From a checkpoint of a small transformer trained on Wikipedia: 6 heads of 64, 7132 steps.
Each number is 128 + 24 x the weight over the matrix's rms, rounded and kept within 0 to 255. Layers, rows and columns count from 0.

# layer 5 MLP down, 384x1536, rms 0.0742, rows 105-209, columns 384-447
[[162 117 172 103  95 145 151  88  85 109 116 118 167 165 140 148  79 118 114 120  87 116 126 171  94 149 119 126 110 192 133 119 117 155 134 136 131 131 156 165 120 113 101 139 103 138 107 106 150 149 133 115 115 134 144 118 145 137 115  96 154 145 106 134]
 [ 98 109 122  96 110 113 124 132 128 130 132 133 156 136 126 119 140 127 132 172 120 134 134 108 108 109 100 132 118 122 117  89 147  69 169 150 132 109 108 135 114 129 132 142 145  92 117 101 112 137 112 132 139 154 132 122 149 111 177  97 136 158  66 121]
 [109 115 107 177 151 111 149 133 111  87 159 102 121 143 153 142 143 179  78 148 150 119 124 124 150 115 158 129 142  99  99 113 112 136 150 143 115 156  62 130 123 116 137 118  88 111 179 148 142 145 140 155 150 131 140 134 114 154 140 125 134 138 127 101]
 [114 156 119 149 147 150 134 107 166 126  69 165 133  85 122 128 163 113 131 176 133 136 115 166 117 143 117 152 127 161 139 119  91 133 110 129 151 141 125 119 110 129 106 147 150 117 121 145 153 114 131 138 115 132 116 121 120 138 122 134 119 162 128 165]
 [132 145 144 165 151 120 173 138 113 114 140 153 167 116 165 167 144 110 127  76 129 124 113 175 133 121  98 138 126 143 159 146 170 145 115 104 132 125 117 105 110 133  46 116 163 145 133 131  98 124  96 120 116 148 135 130 168 146  93 128 132 159 142 153]
 [129 150  97 134  91 137 129 122 144  72 159 135 158 110 107  88  87 112 116 131 142 138 108 118  99 127 158 133 165 109 153 115 169 138 121 111 136 150 121  91 162 134 135 140 103 144 123 139 142 114 156 137 106 140 140 103 111 152 127  97 145 118 143 124]
 [111 101 162 152 136  91 118 131 129 153 134 134  99 154 126 102 172 122 147 116 117 154 141  91 130 103 134 140  95 116  96 127 125 122  69 154 133 146 161 108  79 150 130 161 142 111 131 112 149 110 126 131 137 133 135 135 131 136 132 124 134 191 144 146]
 [129 115 165 133 115 145 124 110 104 115 156  98 166 117 113 144 146 114 179  80 171 135 110 134 160 139 126 164 108 106 138 127 124 133 144 109 133 150 135 110 135 116 115 131 152  97  54 132 113 147  95 141 152 131 110  97 128 134 111 112  94 111 142 132]
 [ 77 132 120 134 150  88 152 152 169 150  77 133  88 148 127 182 124 130 148 101 155  80 155 104  84 118 139 156 148 150 127 133  73 127 168 138 106 143 159 144 119 152 139 134 140  69  94  98 133 130 139 150  96 111 125 137 102 121 124 133 143 108 119 103]
 [128 149 125 141 183 134  86 116 163 176 150 131 162 142 183  96 152 120 149 112 153 105 124 147 112 158 126 120  84 156  84 158 119 162 141 146 121  91 124 118 114 146 116  74  84 157 121 159 118 141 137  93 132 142 127 104 124 139 153 132 171 150 105 157]
 [100 173 100 125 169 102 135 139 102 138 145 163 105 142 120 134 140  91 180 116 138 118 128 141 141  82 135 109 110 115  96 146 136 146 137 123 178  81 128 120 139 151 107 148 152 151 171 184  84 159 188 114  79 150 134 109 142 139 136 151 109  98 144 176]
 [118 144 136 138 165 121 155 103 152  89 125 132 144 136 132 147  89 111 143  78 125 132 126 149 153 120 121 132 118 106 131 153 112 109 110  96 142 113 108 154 146 142 128 126 111 101 103 103 108 151 116 145 146 140 131 125 141 143 142 153 120 108 132 117]
 [133 107 127 119 149  81 140  79 113 107 131 111 116 113 136 119 144 139 115 148 133 100 159 130 163 112  76 131 136 175 154 106 122 132 107  97  78 138 142 165 161  88 155 113 140 111  91 118 153 126 108 168 111 129 106 163 115 115 112 107  93 148 113 107]
 [140 117 129 145 115 124 133 146 133 105 121 149 101 145 107 110 119 160  91 127  95  99 138 120 109 172 130 127 142 157 148 137 161 105 135 105  97 106  89  81 129 147 122  91 123 135 136 150 133 154 157 155 162 152  91 122 142 175  97 154  98  87 134 133]
 [111 105 102 141 131 182 119 103 123 105 140 178 146 128 135 131 148 122 167 113 115 135 111  91  99 152 184 101 130 161 176 128  98 130 171 147 143 122 202 100 125 117 131 164 134 118  72 130 102 124 137 125  93 118 122 140 107 102 126 145 124 142 127 108]
 [ 69 111 117 119 136 108 136 128 119 148 174 160 151 117 132 151 139 128 115 142 110 136 128  93 104 114 135 104 183 153 147 163 183 127 158 177 148 128 123 117 165 129 153 119 117 124 113 141 162 151  94 145 147 117  98 102 151 142 130 113 137 106 118 112]
 [130  87 161 146 115 155 135 131 113 147 127 151 115 167 112  87 109 166  79 161 106  92 104 136  70 135 138 156 114 135 134 161 139 130 139 164 121 142 131 105 112 110 163 137  95 141 123 143 127 143 146 116 188 120 154 102 146 114 100 103 132 129 131 141]
 [141  82 117  95  89 111  94 120  99 129 148  97 161 168 114 110 154 104 127 151 129 141 181 162 128 159 108 123 121 133  80 107 150 127 141 144  73  87  79 136 135 168 100 139 181 148 167 130 144 180 115 121 129 135 138 137 175 115  99 140 126  99 134 129]
 [164 159 115 127 123 120 141 122 136 124 137 109 124 104 156 148 118  95  90 121 114 103 112 158  88  95 101 117 145 194 186 160 116 155 141 140  79 134 142 152 140 151 119 122 135  92 101 113 100 123 106 110 103 144 133 168 149 140 136  97 117 106  96  99]
 [166 135 124 143 106 111 126  88 141 109 106 142 113 168 121 130 120 155 112 153 152  99 149 122 128 111 155 137 102 126 166 109 109 138 112  80 103 116 162 132 106 114 159  95 120 155  88 134 138 148 150 148  96 143 119 126 144 137 127 157 146 170  94  98]
 [ 81  56 107 139 113  97 142 136 126  83 134 128 110 149 135 158 110 123  52 122 130 147 105 100 163 153 114 128 104 112 134 122 170 141  96 105 133 129 131 109 117  96 146 106 114  93 104 143 125 175 162 125 120 136 145  95 125 132 103  93 138 153 113 126]
 [132 108 186 148 134 105 142 137 130 140  94 122 116 122 135 111 154  94 140 142 118 141  88 109 137 168 129 146 123 115 101 148 126 101 113 184 153 110 135 102 121 138 163 121 131  91 110 142 121 115 122 113 137 137  90  85  83 124 102 122 163 131 129 121]
 [ 76 116 126 113 143 165 164  86 123 140  97 153 153  99 121 110 149 135 110 128 130 100 120 102 142 185 145  97 124 119 149  97 161 122 122 112 190  81 118 155 128 105 159 109 109 159 177 135 178 117 159 155 124 130 129 128 145 165 103 170 138 161 151 169]
 [121 107 134  97 109 176 162 109 165 119 123 132 130 138 120 155 129 109 125 156  76 101 139  78 160 140  84 150 100 151  84 108 137 115 118 148 101  99 146 151 151 129 105 106 155 143 138 119  87 140 165 152 136 139 142 128 132 187 162 117 169 132 131 144]
 [129 123 122 120 113 125 150 170 101 119 158 160 142 100 116 161 136 150 108  96 159 167 149 106 136 132 118 112  84 158 131 115 140 139 181 127 115 118 120 129 130 115 137 113 144 121 159 155 102 135 120 110 135  67 114 147  67 102 175 127 110 130 132 102]
 [107 140 117 100 134 121 113 182 147  91 141  92 166 151 101 124 221 119 168  97 126 150 175 151 124 137 102 148 139 104 135 132 153 112 126 156 142 153 112  90 106 134  92 128 118 106  79 119 174 168 157 116 139 129 112 142 126 135 151 142 157  98 162 129]
 [111 136 169  78 123 133 126 141 126 118 121 159 124 126 175 143 151 107 147 106 122 112 139  78 100 146 119 110 122 149 146 138  83 131 141 123  86 101 142 127 138 139 136 122  95 139 140 112 143  91 161 111  92 134 141 118  94 153 123 122 182 145 128 146]
 [152 122 138 130 129 105 121 140 119 119 116  93 139 114 150 129 101 129 102 113 125 124 135 166 129 159 176 137 157  82 132 133 124 129 140 145  92 137 153 104 104 140 113 163 153 140 112 130 152  91 154 102 169 102 113 127  90 149 127 119 129 121 108 134]
 [145 116 115 115 147 131 114 106 178  82 118 103 142 138 104 130 108 138  95 158 120 115 158 182 105 150 167  88 149 159 117  85 109 117 103 150 101 131 180 100 123 159 139 137 107 127 125 160 151 125 158 143 109  85 155 114 105 136 129 106 140 135 146 131]
 [176 114 140 186 169  93 147 159 159 128 173 148 125 112 106 152 121 100  83 198 153 138 163 172  98 163 178 100 128 115 152 132 100 101 106 104 107 101 121 132 120 155 116  83 154 178  75 125 124 151 103  96 171 170 163 141 140 172 138 160 110 136 137 149]
 [112 116 144 127 122 118 118 148 113 170 127 117 127 120 159 135 141 154 146 165 120 129 112 154 126 114 151 133 124 116 185 139 148 101 144 130  99  86 139 101 143 148 180 141 129 146 140 100 156 130 121 138 126 154 120 116 111 120 125 130  57 124 157  96]
 [105 109 152 175 135 143 141  81 134 137 116 130  99 106  92 119 139 166 114 136 134 114 105 131 140 161 170 137 165 155 157 111 143 132  93  99 165 105 124 161 119 128 107 140 135  95 143 176 118 118  88 100 112 168 135 121 113 129 113 105 110 102  94 145]
 [ 95 108 167 137 157 152 105  90 156 123 157  98 123 125 160 120  73 147 115 117 131 121  95 104 128 143 141 115 121 157 127 144  72 132 140 158 150 147 141 142 124 108 128 131 142 150  99 128 180  73 145 163  98  66 127 137 120 118 103 132 133 118 107 129]
 [146 144 154 126 125 129 114 131 120 111 128  66  96 129 152 150 131 118  80 105 116 111 143  97 121  86 148 114 139 138 119 129 146 100 124 122 112 115  94  75 114 116 147 157 101 170 124 125  83 138 116 146 146  38 125 110 147 141  81 140  75 141  75 117]
 [135  94  97 150 104  95 146 141 142 109 125 141  97 110 155 137 154  70 119  72  99  93 141 108 110 104 116 147 120 108  83 129 166 126 126 132 109 158 101 143 125 149 138 102 106 122 169 129 165 123 132 136 123 125  92 120 150 140 109 153 136 154 101 138]
 [104 118 106 142 101 129 185 114 168 138 122 184 138 131 106 109 173 109 143 131 100 161 178 174 154 112 162 160 133 148  66 121  96 138 103 108 139 140 121 111 116 102 164 117 113 112 165 153  97 137 143 127 122 149  94 130 160 139 117 162 110 125 148 113]
 [124 124  77 106  92 157  98 104 112 169 111 107 130 140  89 166 148 105 109 139 126 142 122 105 147 107 120 139 131 132 112 105  45 152  98 156 134 103 113 126 131 154 127  80 154 138 129 119 133 134  96 113  91 113 136 150 143 157  98 121 128  81 151 118]
 [114 108  95 173 129 150 118 129 115 131 169 149 142 129 131 131 118 146 140 132 122 107  94 163  75 146 138 137 146 145 143 132 119 160 118 137 114 192 129 138 109 136 120 137 146 139 178 117 156 125 134 119 138  87 145 129 138 158  82 106 140 157 123 112]
 [156 145  97 130 125 106 125 119 116 161 119 125 115 155 122 104  95  95  96 129 133 175 112 129 146 117 136 112  91 121  91 145 118 137  88 106 159 140 113 131 155 138 103 133 117  95 153  95 152  92 103 162 129 148 114 120 123 139 129 117  70 110 130 100]
 [155 184 136 102  91 108 114 129 135  98  97 117 167 118 123 118 130 172 127  69 114 174 126 136 129 113 120 122 131 137 139 101 117 143 136 120 109 141 119 136 113 129 138 169  99 193 132 152  99  96 133 131  75 106  97 102 161 137 118 107  99 129 107 136]
 [102 162 151  99 159 131 131 121 131 156 130 139 133  79 161 135 135 118 160 109 148 107 103 153 153 124 143  91 120 108 150 129 117 150 118  70 132 125 132 129 137 126 120 124 134 134 146 127  98 146  60  98 154 138 113  98 116 115 117 131 134 165 142 111]
 [108 136 143 103 157 150 125 116 161 122 115 107 137 129 137 116 169 151 182 122 118 103 106 163 112 160 125 158 121 129 121 105 121 137 133 151 104 123 128 142 132 111 127 144 116 149 124 120 172  88 120 155 178 107 109 142 162 110 124 145 158 141 111 140]
 [126 151 109 156 182 133 153 102 163 172 165 172 152 105 123 156  65  97 152 139 137  98 105 106 103  91 121 137 162 129  87 117 105 128 162 146 110  87 101 138 141  62 142 117 133  97 161 120 135 160 103 159 129 180 122 132 116 128  55 131 150 155 161 140]
 [119 149 101 137  67 143 137 140 118 130 136 102 179 143 162 116 132 118 135 183 127 132 136 115  92 154 148 162 110 177 151 117 143  99 150 152 139 106 106 157 112 159 123 101 134  97 112 167 164  61 104 146 152 150 136 176 178 125 138 124 160 170 159 151]
 [175 122 148 143 174 169 125 137 140 126 121 151 119  98 140  97 122  96  65 144 117  91 118 212 145 131 102 164 125 131 176 147 118  87 129 121 124 166 139 167 111 116  90 135 112  87 112 140  92 162 124 100  80 127  99 110 123 159 119 112 139 157 151 126]
 [ 91 118  97  91 125 118  98 119  95  93 124 152 134 145 184 142 146 116  97 155  93 165 125  91 129 121 156 133 108 157 151 129 190 148 111 147 112 136 124 139 115 134  96 138 123 130 104 108 117 133 118 110 112 124  89 136 128 152 137 113 130 128 169 110]
 [107 171 133 121 125  84 164 132 138 146  77 146 117 153  92 163  84  95 113 118 177 123 148 105 162 152 103 108 135 125 141 139 105 177 136 116 170 113 185 102 129 145 161 147  94 103 152 118 137 107 159 181 143 173 118 138 116 142 122 133 133 114 127 153]
 [122  95 154 165 115 145 109 152 107 150 139 143  81 109 103 170 155 138 124 133 144  88 127  99 101  88 114 116 134 127 157 149 149 131 128 132  99 151 144 119 148 134 125 112 133  83 125  90 110 102 158 103 146  78 125 151  99 128 145 137 132  85 133 128]
 [136 113 127 114 131 136 130 101 151 144 162 121  98 168 154  86 115 106 158 129 117  88 124  92 120 109 128 107 165 126  89 139 137 121 101 106 117 123 117 148 142 150 149 193 112 140 116 127 107 139 115 114 129 158  72 112 171 107 108 133 163 139 164 142]
 [152 133 146 180 173 151 122  91 110 148 110 173 128 140  87 152 116 129 144 133 171 117 161 189 146  95  70 146 130 119 146 147  93 107 140 112  93 146 126 127 110 147 142 112 123 102 126 101 164 102 125 114 103 124  97 112 135 113 152 133  78 132  91 121]
 [187 124 169 111 168 127 120 124 123 156  99 121 130  84 159 113  88 138 125 169 138 130 143 180 103 105  94 121 178  60 113 124 174 141 124 102 132 132 123 127 125 161 139 158 104 150 120 113 109  80 133 115 107 128 121 156 161  92  90 119 108 175 127 115]
 [117 127 110 133 109 136 127 112 131 118 126 125 121 150 113 151 134 126 126 127 137 109 142 139 101  83 157  92 130 111 113 123 139 138 143  82 143 123 119  98 133 119 153 146 126 126 159 114 116 135  93 100  83 155  90 117 111 144 146 117  86 122 146 116]
 [157 131 141 158 130 150 125 139 120 108  86 134  98 112  85 130 106 155 113 104 159 128 120 125 114 112 104 146 131  92  93 109 145 136  85  98 108 114 113 155 121 137 118 158 117  99 141 119 139 157 117 136 174 119 148 115 107 100 142 167 139 101 113 190]
 [136 123  71 171 103 122 110 123 136 155 130 155 136 102 145 109 140 160 148 122 100  89 121 126 153 165 147 131 125 133 110 105 147 148 125 122 155  91 125 158  98 129 155 150 170 144 157 169 148 109  85 130 114 120 149 110 124 118 147 137 122 174 138 142]
 [146 165  98 150 156  86 155 140 119 105  82 140 126  99 159 107 123 132 118 133 117 105 145 100 107 123 157 162 148 161 156 126  76 132 128 130 139  95 139 146 116 100 112  88 118 136 148 118 141 136 103 111 134 131 111 102 140 147 172 134 130 102 124 112]
 [ 95 102 139 114 142  99 105 114  92 125  94 124  92 137 138 142 124 122 159 107 108 147  96 133 119 121 129 114 130 115 121 113 104 165 130 120  91 127 144 117 132  83 138 153 100 138 116 116 179 171 130 122  99  86 103 151 157  93 126 115 158 145  87 132]
 [105 107 103 110 135 126 124 160 119 162 133 122 133  86 134  87 119 194 103 117 102 130 108 184 181 135 156 172 120 206 127 123 143 150  82 141 164 150 105 161 133 143 151 119 114 127 148  96 122 129 105 121 101  94 125 155 118 159 116 154 162 128 100 125]
 [127 113 133 143  98 122 124 119 103 108 165 112  94 176 119 159 123 130 107 186 115 128 145 163 151 102 128 103 112 140 124 125 131 111 193 119  79  81 125 119 122 100 117 135 110 141 139 174  99 129  84 124  75 131 144 153  76 106 122  83 131  91 144 139]
 [111 127  96 136 182 124 134 115 120  90 121 101 144 112  87  95 123 133  78 129 124 158 113  84 120 148 144 185 128 181 115 119  76  96 159 154 126 112 125 102 116 133 141 129 155 112 128 130 153 149 104 171  60 112  93 153 137 154 133 110 105 138  99 123]
 [149 133 122 166 189 131 124 141 116  90 131 107 126 135  85 180 112 177 143 145 168 140 114 122 129 164 151  93 103 108 122 111 156 139 107 142 162 130 134 134 129 108 126 128 158 119 124 119 154 119 130 112 147  91 122 126 163 129 142 153 108 124 155 122]
 [160  92 147 186 151 103 162 130 111  98 112 131 110 135 129 124 132 143 127  92 127 124 118 121 126 132 121  95 141 125 139 128 140 141  91 104 131 151 155 116 126 131 119 127 136  64 169 134  94 160 100 143 147 174 106 128 156 137 127 126 114 110 123 120]
 [113 108 158 111 135 106 110 110 109 105  94 127 149 131 108 126 153  77  97 104 130 129 147 177 138 132 150 144 136 137 117 170 163  95 132 114 131 152 166 146 150 143 128 131 139 177 104 123 124  82 158 143 162 168  98 122 106 156 135  69 107 163  85  82]
 [109 137 138 106 155 152  75 123 104 137 115 147 117 128 115 154 110 126 116 160 110  71  98 130 129 135 116 103 135 111 134 145 111 106 142 104 122 148 148 114 103 172 146 125 110 128 116 120 122 148 109  73 156 170 123 102 102  85  89 103 104 133 142  92]
 [ 74 119 119 131  98 162 143 147 127 156  98 163  51 109 151 117 105 136 148 147 157 157 115 153 126 106 164 115 110  84 121 135  90 121 178 128 100 107 110 135 108 114 150 128 162 121 134 108 161 136 110 144 126 118 125 145 117 102  68 149 126 138 140 111]
 [158 117 174 139 117 115 145 134 189 151 103  67 164 151 137  96 108 123 126 120 110 113  99 111 122  99 115 161 102  92 141 127 153 122 124 141 143 120 135  96 125 150  86 170 156 121 131 153 114 126  99 109 167 119 133 110 107  96 118 117 114 145 134 135]
 [148 115 144 120 144 125 150  98 108 115  80 181 143 106 181 145 105 151  98 131 138 106 171 126 136 116 131 156 104 128 147  92  84 130 169 136 137 129 120 146 133 158 101 160 117 123  95 142 156  96 141 134 159  82 176 143 140 154 141 134 136 113 175 157]
 [135 137 162 144 112 151 142 105 128 142 105 118 114 112 130 154  57 149 126 126 151 126 128 172 151  94 110 112 149 127 150 132 162 166 101 155 106 126  90 124 116 182  94 146 140 133 127 103 139 125 147 168  92 112 105 124 130 131 124 126 108 135 131 119]
 [ 89 162  80 142 144 119 128 166 115 123  91 133 142 130 166 109 110 140 144 126 141 130 105 105 152 146  82 133 135 112 145 151 141 156 114 106 140 153 125 125 151 113 125 104 104 133 130 129 129 135 110 142 116 122 130 107 145 122 133 163 125 123 119 157]
 [120 137 123  69  76 114 205 111 120 132 101 136 124 123 122  80 159 112  92 124 155 122 127 121 164 149 109 158 171  68  84  90 146  49 135 125 119 144 103 111 121 125  88 158 122 139  75 141 100 144  97 159 106  93  87 116 124 154 145 144 145 118 143 139]
 [124  50 108 164 125 112 102 129 134 117 173 139 129 158 126  93 118 168 155 118 129 120 123 136  94 159 131 121 148 132 174 128 117 125 111 126 141 102 120 121 124 122  92 115 122 111 125 131 119 126 111 156  85  60 168 131  93 138 156  99 138 145 109 120]
 [130 157 107 152  92 158 104 128 107 151 166 134 138 116 120 133  95 108 164 166 124 110 111 110 122 153 132 113 147 101 166 127 131 140 147 136 168 149  99 109 110 171 144 131 130  99 155 180 167 143 129 140 146 101 130 103 154 107 114 153 141 150  91 114]
 [114 129 125 130 145 132 155 117 115 124 143 152 163 108 178  96  97 133 147 129 109 131 148  42 129 133 101 133 152 163  99 120 157  98 120 179 124 158 130 134 120 129 142 114 108 139 195 132 109 120 129 147 154 168 151 176 174  99 125 117 125 124 129 132]
 [118 151 134 165 147 134 143 118 135 126 110 127 128  98 105  99 152 179  77 116 119 171 116 176 129 144 111  63 128  56 121 117 131 102 113 109  94 135  91 105  99 110 134 131 132 155 101 129 105 125 153 106 121 118 118 126 110 194 131 111 132 167 153 123]
 [117  79 126  77 158 129 136 171 175 107 113 125 133 184 147 123  92 107 144 144 138 100 134 141 129 126  95 121 106 124 137 113 172  93 141 124 133 121 129 162 144 134 176 124 125 106 102 146  89 121 151 167 150 140 108 174 122 158 127 143 127 160  80 105]
 [ 95 119 158 127 149 120 156 102  95 140  72 124 119 107 136 140 120 150 136 124 134 167 137  79 162 155 130  94 108 146  95 126 138 117 107 149 112 148 126 109 148 137 169 117 159 158 113 110 133 135  85 118 145 129 157 141 135 159 117 104 147  91 113 136]
 [131 138 153 107 160 146 140 130 130 116 124 170 170 170 157 144 119 129 100 121 104 147 120  58 149 115 102 129 133 128 128 105 127 138 143  98 155 122  68 133 121 106 146 108 117 129 115 117  77 119 133 147 170 122 139 141 119 117 133 160 138 112 128 167]
 [126 117 166 112  99  90  91 167 173 135 167 166 117 119 131 121 134 136 103  96 103 166 138  89 114  89 147 154 137 111 175 111  97 115 127 139 143 150 157 142 106 112 128 108 127 173 155 109 157  78 111 162 113 136 104 150 161 147 139 145 138 173 151 104]
 [137 143 100 138 132 121  92 113  99 138 136 120 143 149 128 105 107 141  83 138 184 144 125 159 106 107 106  98 108 144 175 124 165 130 110 140 147 143  93 143  99 123 179 114 145  89 132 121  96 121  96 109 155  81 181 165 160 103 108 101 123 117 119  96]
 [144 106 120 148 139  97 125 132 140 144 199 138 134 133 119 130 184 181 104 142 131 153 151 137  96 155  91 132 142  87 111 138  84  86 118 131 102 181 141 124 105 159 119 143 134 126 153 129 120 147 147 121 108 131 123 134 105 138 117 120 148 122 146 120]
 [186 130  77 142 101 125 133 145  75 149  90 168 141 138 107 123 130 106 140 150  97 116 124  63 110 121 119  96 146 132 123 118 169 153 136 149 150 147 176  90 166 127  82 127 133 138 158  96 137 116 114 130 130 102 121 111 133 156  92 149  90 150 169 102]
 [ 65 186 136 155  93  91  77  95 129  94 144 130 150  84 135 134 124 113 135 160  97 111 120 135 124 125 132 101 140 140  60 145 125 134  84 111 140 140 132 151 155 140 113  93 136 119 135 141 122 135 107 142 136 164 107 131 142 106 150 149 127 163 130 130]
 [ 91  63 120 157 111 158 177 166 154 106 124 158 156  72 161 126 131 153 168 169 106  95 104 126 151 182 109 113 121 137 147 132 100 158 122 129 156 122 150 132 185 141 122 122 148  79  82 131 177 137 123 134  85 129 150 147 121  89 132 110 125 154 108 115]
 [150 131 113 147 113 109  94 148 152 111 127 137 133 174 122 119 112 116 114 107 141 166 127 108 144 147 113 173 143 129 114 146 148 180 117 145 112 127 111 147 135 171 125 140 150 136 144 158 192 114 184 146 110  97 102 170 129  81 118 122 147  92 134 114]
 [119 171 150 146 146 117 130 121 124 162 197  97 107 162 121 119 152 125 169 135 128 146 182 141 145 153 176 124 110 104 151 102 148 124 124 155 146 134 142 159 105  99 112 134 115  90 112 127 134 138 161 146 127 157  78 143 144 153  98 111 118  97  98  99]
 [ 85 146 141  93 136 133 140 130 119 101 133 102 103 137 115 106 128 132  73 169 138 152 131 138 122 113 122 118 125 115 168 137 116  91  88 118  93 111 142 130 141 150 145 125  91 180  64 118 120 104 113 112 146 117 145 124 116 149 157 135 145 140  79 120]
 [117 146 136 134 110 138 144 136 121  86 102 140 127 140 162 104 144  90 171 113 131 138 128  70 102 154 127 133 151 158 163 114 119 164 169  76 109  97 127 107  91 126 147 125 105 103 114 119 114 163 159 116 151 109 124 109 136 133 118 115 141 153 126 128]
 [ 95 149 115 131 115 120 112 108 123 156 123 140 143 107 135 129 116  92 148 117 103 141  96 144 124 126 154 124 110 132 100 134 117 132  88 121 144 140 143 122 124 125 153 153 132 133 142  84 115 146 163 174 122 121 134 127 141  97 119 108 112 154  89 118]
 [104 120 133  96 129 144 144  95 112 137 132 159 153 127 120 100 124 133  79  99 132 103  93 122 137 139 140 169 176 123 136 134 112 159 119 102 113 121 111 158 122  90 110 117 135 120 120 104 123 130 159  93 131 129  66 109 137 151 131 141 114 106 111 139]
 [137 153 140  85 154 110 115 115 132  98 155 141 164 134 139 118 113  96 144 144 111 114 132 132 136 174 126 171  99 124 126 116 142  70 122 160 172 121 136  98  90 125 103 137 130 116 146 114 123 139 134 150 113 162 102 126 142 147 124 115 110 119 151 162]
 [137 144 145 122 107 100 170 138 116 113 150 122 124 119 132 144 114 147 147 112 176 132 135 203 107 131 123 116  86 121 190  88 199 124 147 130 113 160 106 115 149 134  88 138 100 173 113 146 153 135 185 130 158 107 167 142 160 100  88 134 113 123 119 129]
 [164 114 121 116 155 124 107 107 171  86 158 103 100 116 148  92 116 143 120 121 136 112 150 108 123 105 138 143 128 123 158 100 116 129 139 146 129 127 117  95 127 148  91 121 111 122 119 141 126 123 151 145 109 111 135 112  87 128 166 114 135 125 163 140]
 [124  83 109 124 125 130 132 153 109 139 137 151 108 157 125 162  99 122 128 170 139 112 109 128 142  73 124 121 151 183 174  90  93  89 174 115 165 158 159 132 117 141 108 138 150 140 107 108 143 125 127 124 108 139 144 107 157 103 148 140 150 165 139 135]
 [143 165 124 135 127 141 113 121 139 124 122 137 162 141 117 104 137 138 186 130 125 131 122 145 126 107 165 136  86 148 135 121 144  88 188 199 147  91  79 123 118 102 155 126 133  97 141  95 129 159 149 173 101 145 146 139 127 119 100 111 122 132 137 135]
 [117 122 132 150 105  79 103 133 154  95 147 123 188 143 142 163  83 189 168 171 105 132 150 108 120 143 142 165 146 132 150 122 108  99 123  89 108 140 166 146  93 120 151 119 116 115 152 190 151 128 112 101 129  94 126 131 120 156 139 133 118 134 135 128]
 [141 129 140 140 111 124 189 167 166 148 112 156 110 170 152 106 178 148 105 109 169 146 161 125 111 129 137 116 134 106 128 180 123  86 105  96 133 111 129 128 137 151 119 102 126 112 138  79  98 121 158 110  91 123 150 152 144  72  80 139 164 118 135 142]
 [100 170  99 132 139  76 131  72 110 162  97 130 128  88 137 109  80 133  99 132 129 109 130 113 153 112 147 131 132 167  93 144 148 145 131  60 123 152 166 121 139 127 128 138 120 109 137 162 123 153 122 131  95 113 108 165 104 133 149 173 114 127 119 150]
 [147  71 143 127 108 104 128 146 120 124  93 121 148 148 121 190 153 125 132 112 148 146 159 163 151 101 137 115 151 101 139 108 118 116 136 132 155 113 107 101 132 134 129 122 136 104 140 139  98 141 129 115 149 123 121 117 117 136 130 125 146 118 162 102]
 [145 113 154 117 111 106 131 160 117 112 146 157  87 104 135  91 112 123 142 136 128 152 131 166 120 107 181 131 142 107 108 115 107 122 169 104 123 159 123 139 139 129 130 143 136 131  91 160 166 146 133 150 136 154 149 120 109 141 122 103  69 144 161 145]
 [164 107 122 110  95 131 126 140 159  97 111 151 121 108 147 125 118 129  64 166 154 148 117 132 119 113 129 112 126 122  81 111 166 160 130 145 148 118 162 190 112 118 123 165 115 131 127 139 150 138 137 105 118 120 130 117  61 104 124 128 137 101 113  98]
 [171 150 104 112 107 134 113 147 155 151  97  70 167 116 120 148 121 134 109  83 152 123 123 126 135 116 109 128 167 154 157 109 136 118  94 139 150 146  85 120 120 163 150 106 147 101  80  97 129 117 133  96 134 109 121 102 109  79 132 145 138 107 146 145]
 [133 165 132  94 111 147 140 121  91 135 111 132  99 122 172 147 171 129  71 137 122 114 130 113 138 131  94 122 132 125 102 142 133 121 132 134 154 109 121 136  78  92 125  99 151 161 118 102 133 130 134 120  71 129 144 113 131 108 120 120  96 133 133 135]
 [105 171 126 129 111 126 117  91 119 162 134  75 126 162 154 111 119  93 143 181 156 139  91 145 129 134 137 115 128 126  96 111 128 162 145 121  90  48 170 142 146 140 138 136 119 145 121 182 140 118 111  91 157 134 123 116 155  82 171 119 154 106 110 117]
 [129 136  99 129 118 132 104 145 146 116 127 129 136 153 128  94 178 113 117 176  82 126 130 149 136 130 134 133 104 131 188 123 175 149 163 117 152 125 141 174 146 129 111 123 116 185 150 119 176 130 105 128 161 120 114  90 149  99 139 113 118 101 136  85]
 [119 144 140 108  90 117 121 103 175 119 118 138 114 142  91  93 155 134 159 101 140 133 169  65 169 150 100 105 125 144 106 131 102 161 142 107  81 130 144 139 104 123 159 114 128 147 160 110 141 128 156 155 124 154 115 105 133 146 109 129  87 129 129  78]
 [107 107 123 144 163 147  98 145 109 121  96 132 143  99 157 142 162  88 105 117 151 128 124 127 155 121 118 122 121  87 166 143 133 135 106  94  91 124 138  99 147 121 162 124 119 162  90 139 162 119  97  78 110  80 144 150 150 100 144 143 139 147 132 106]]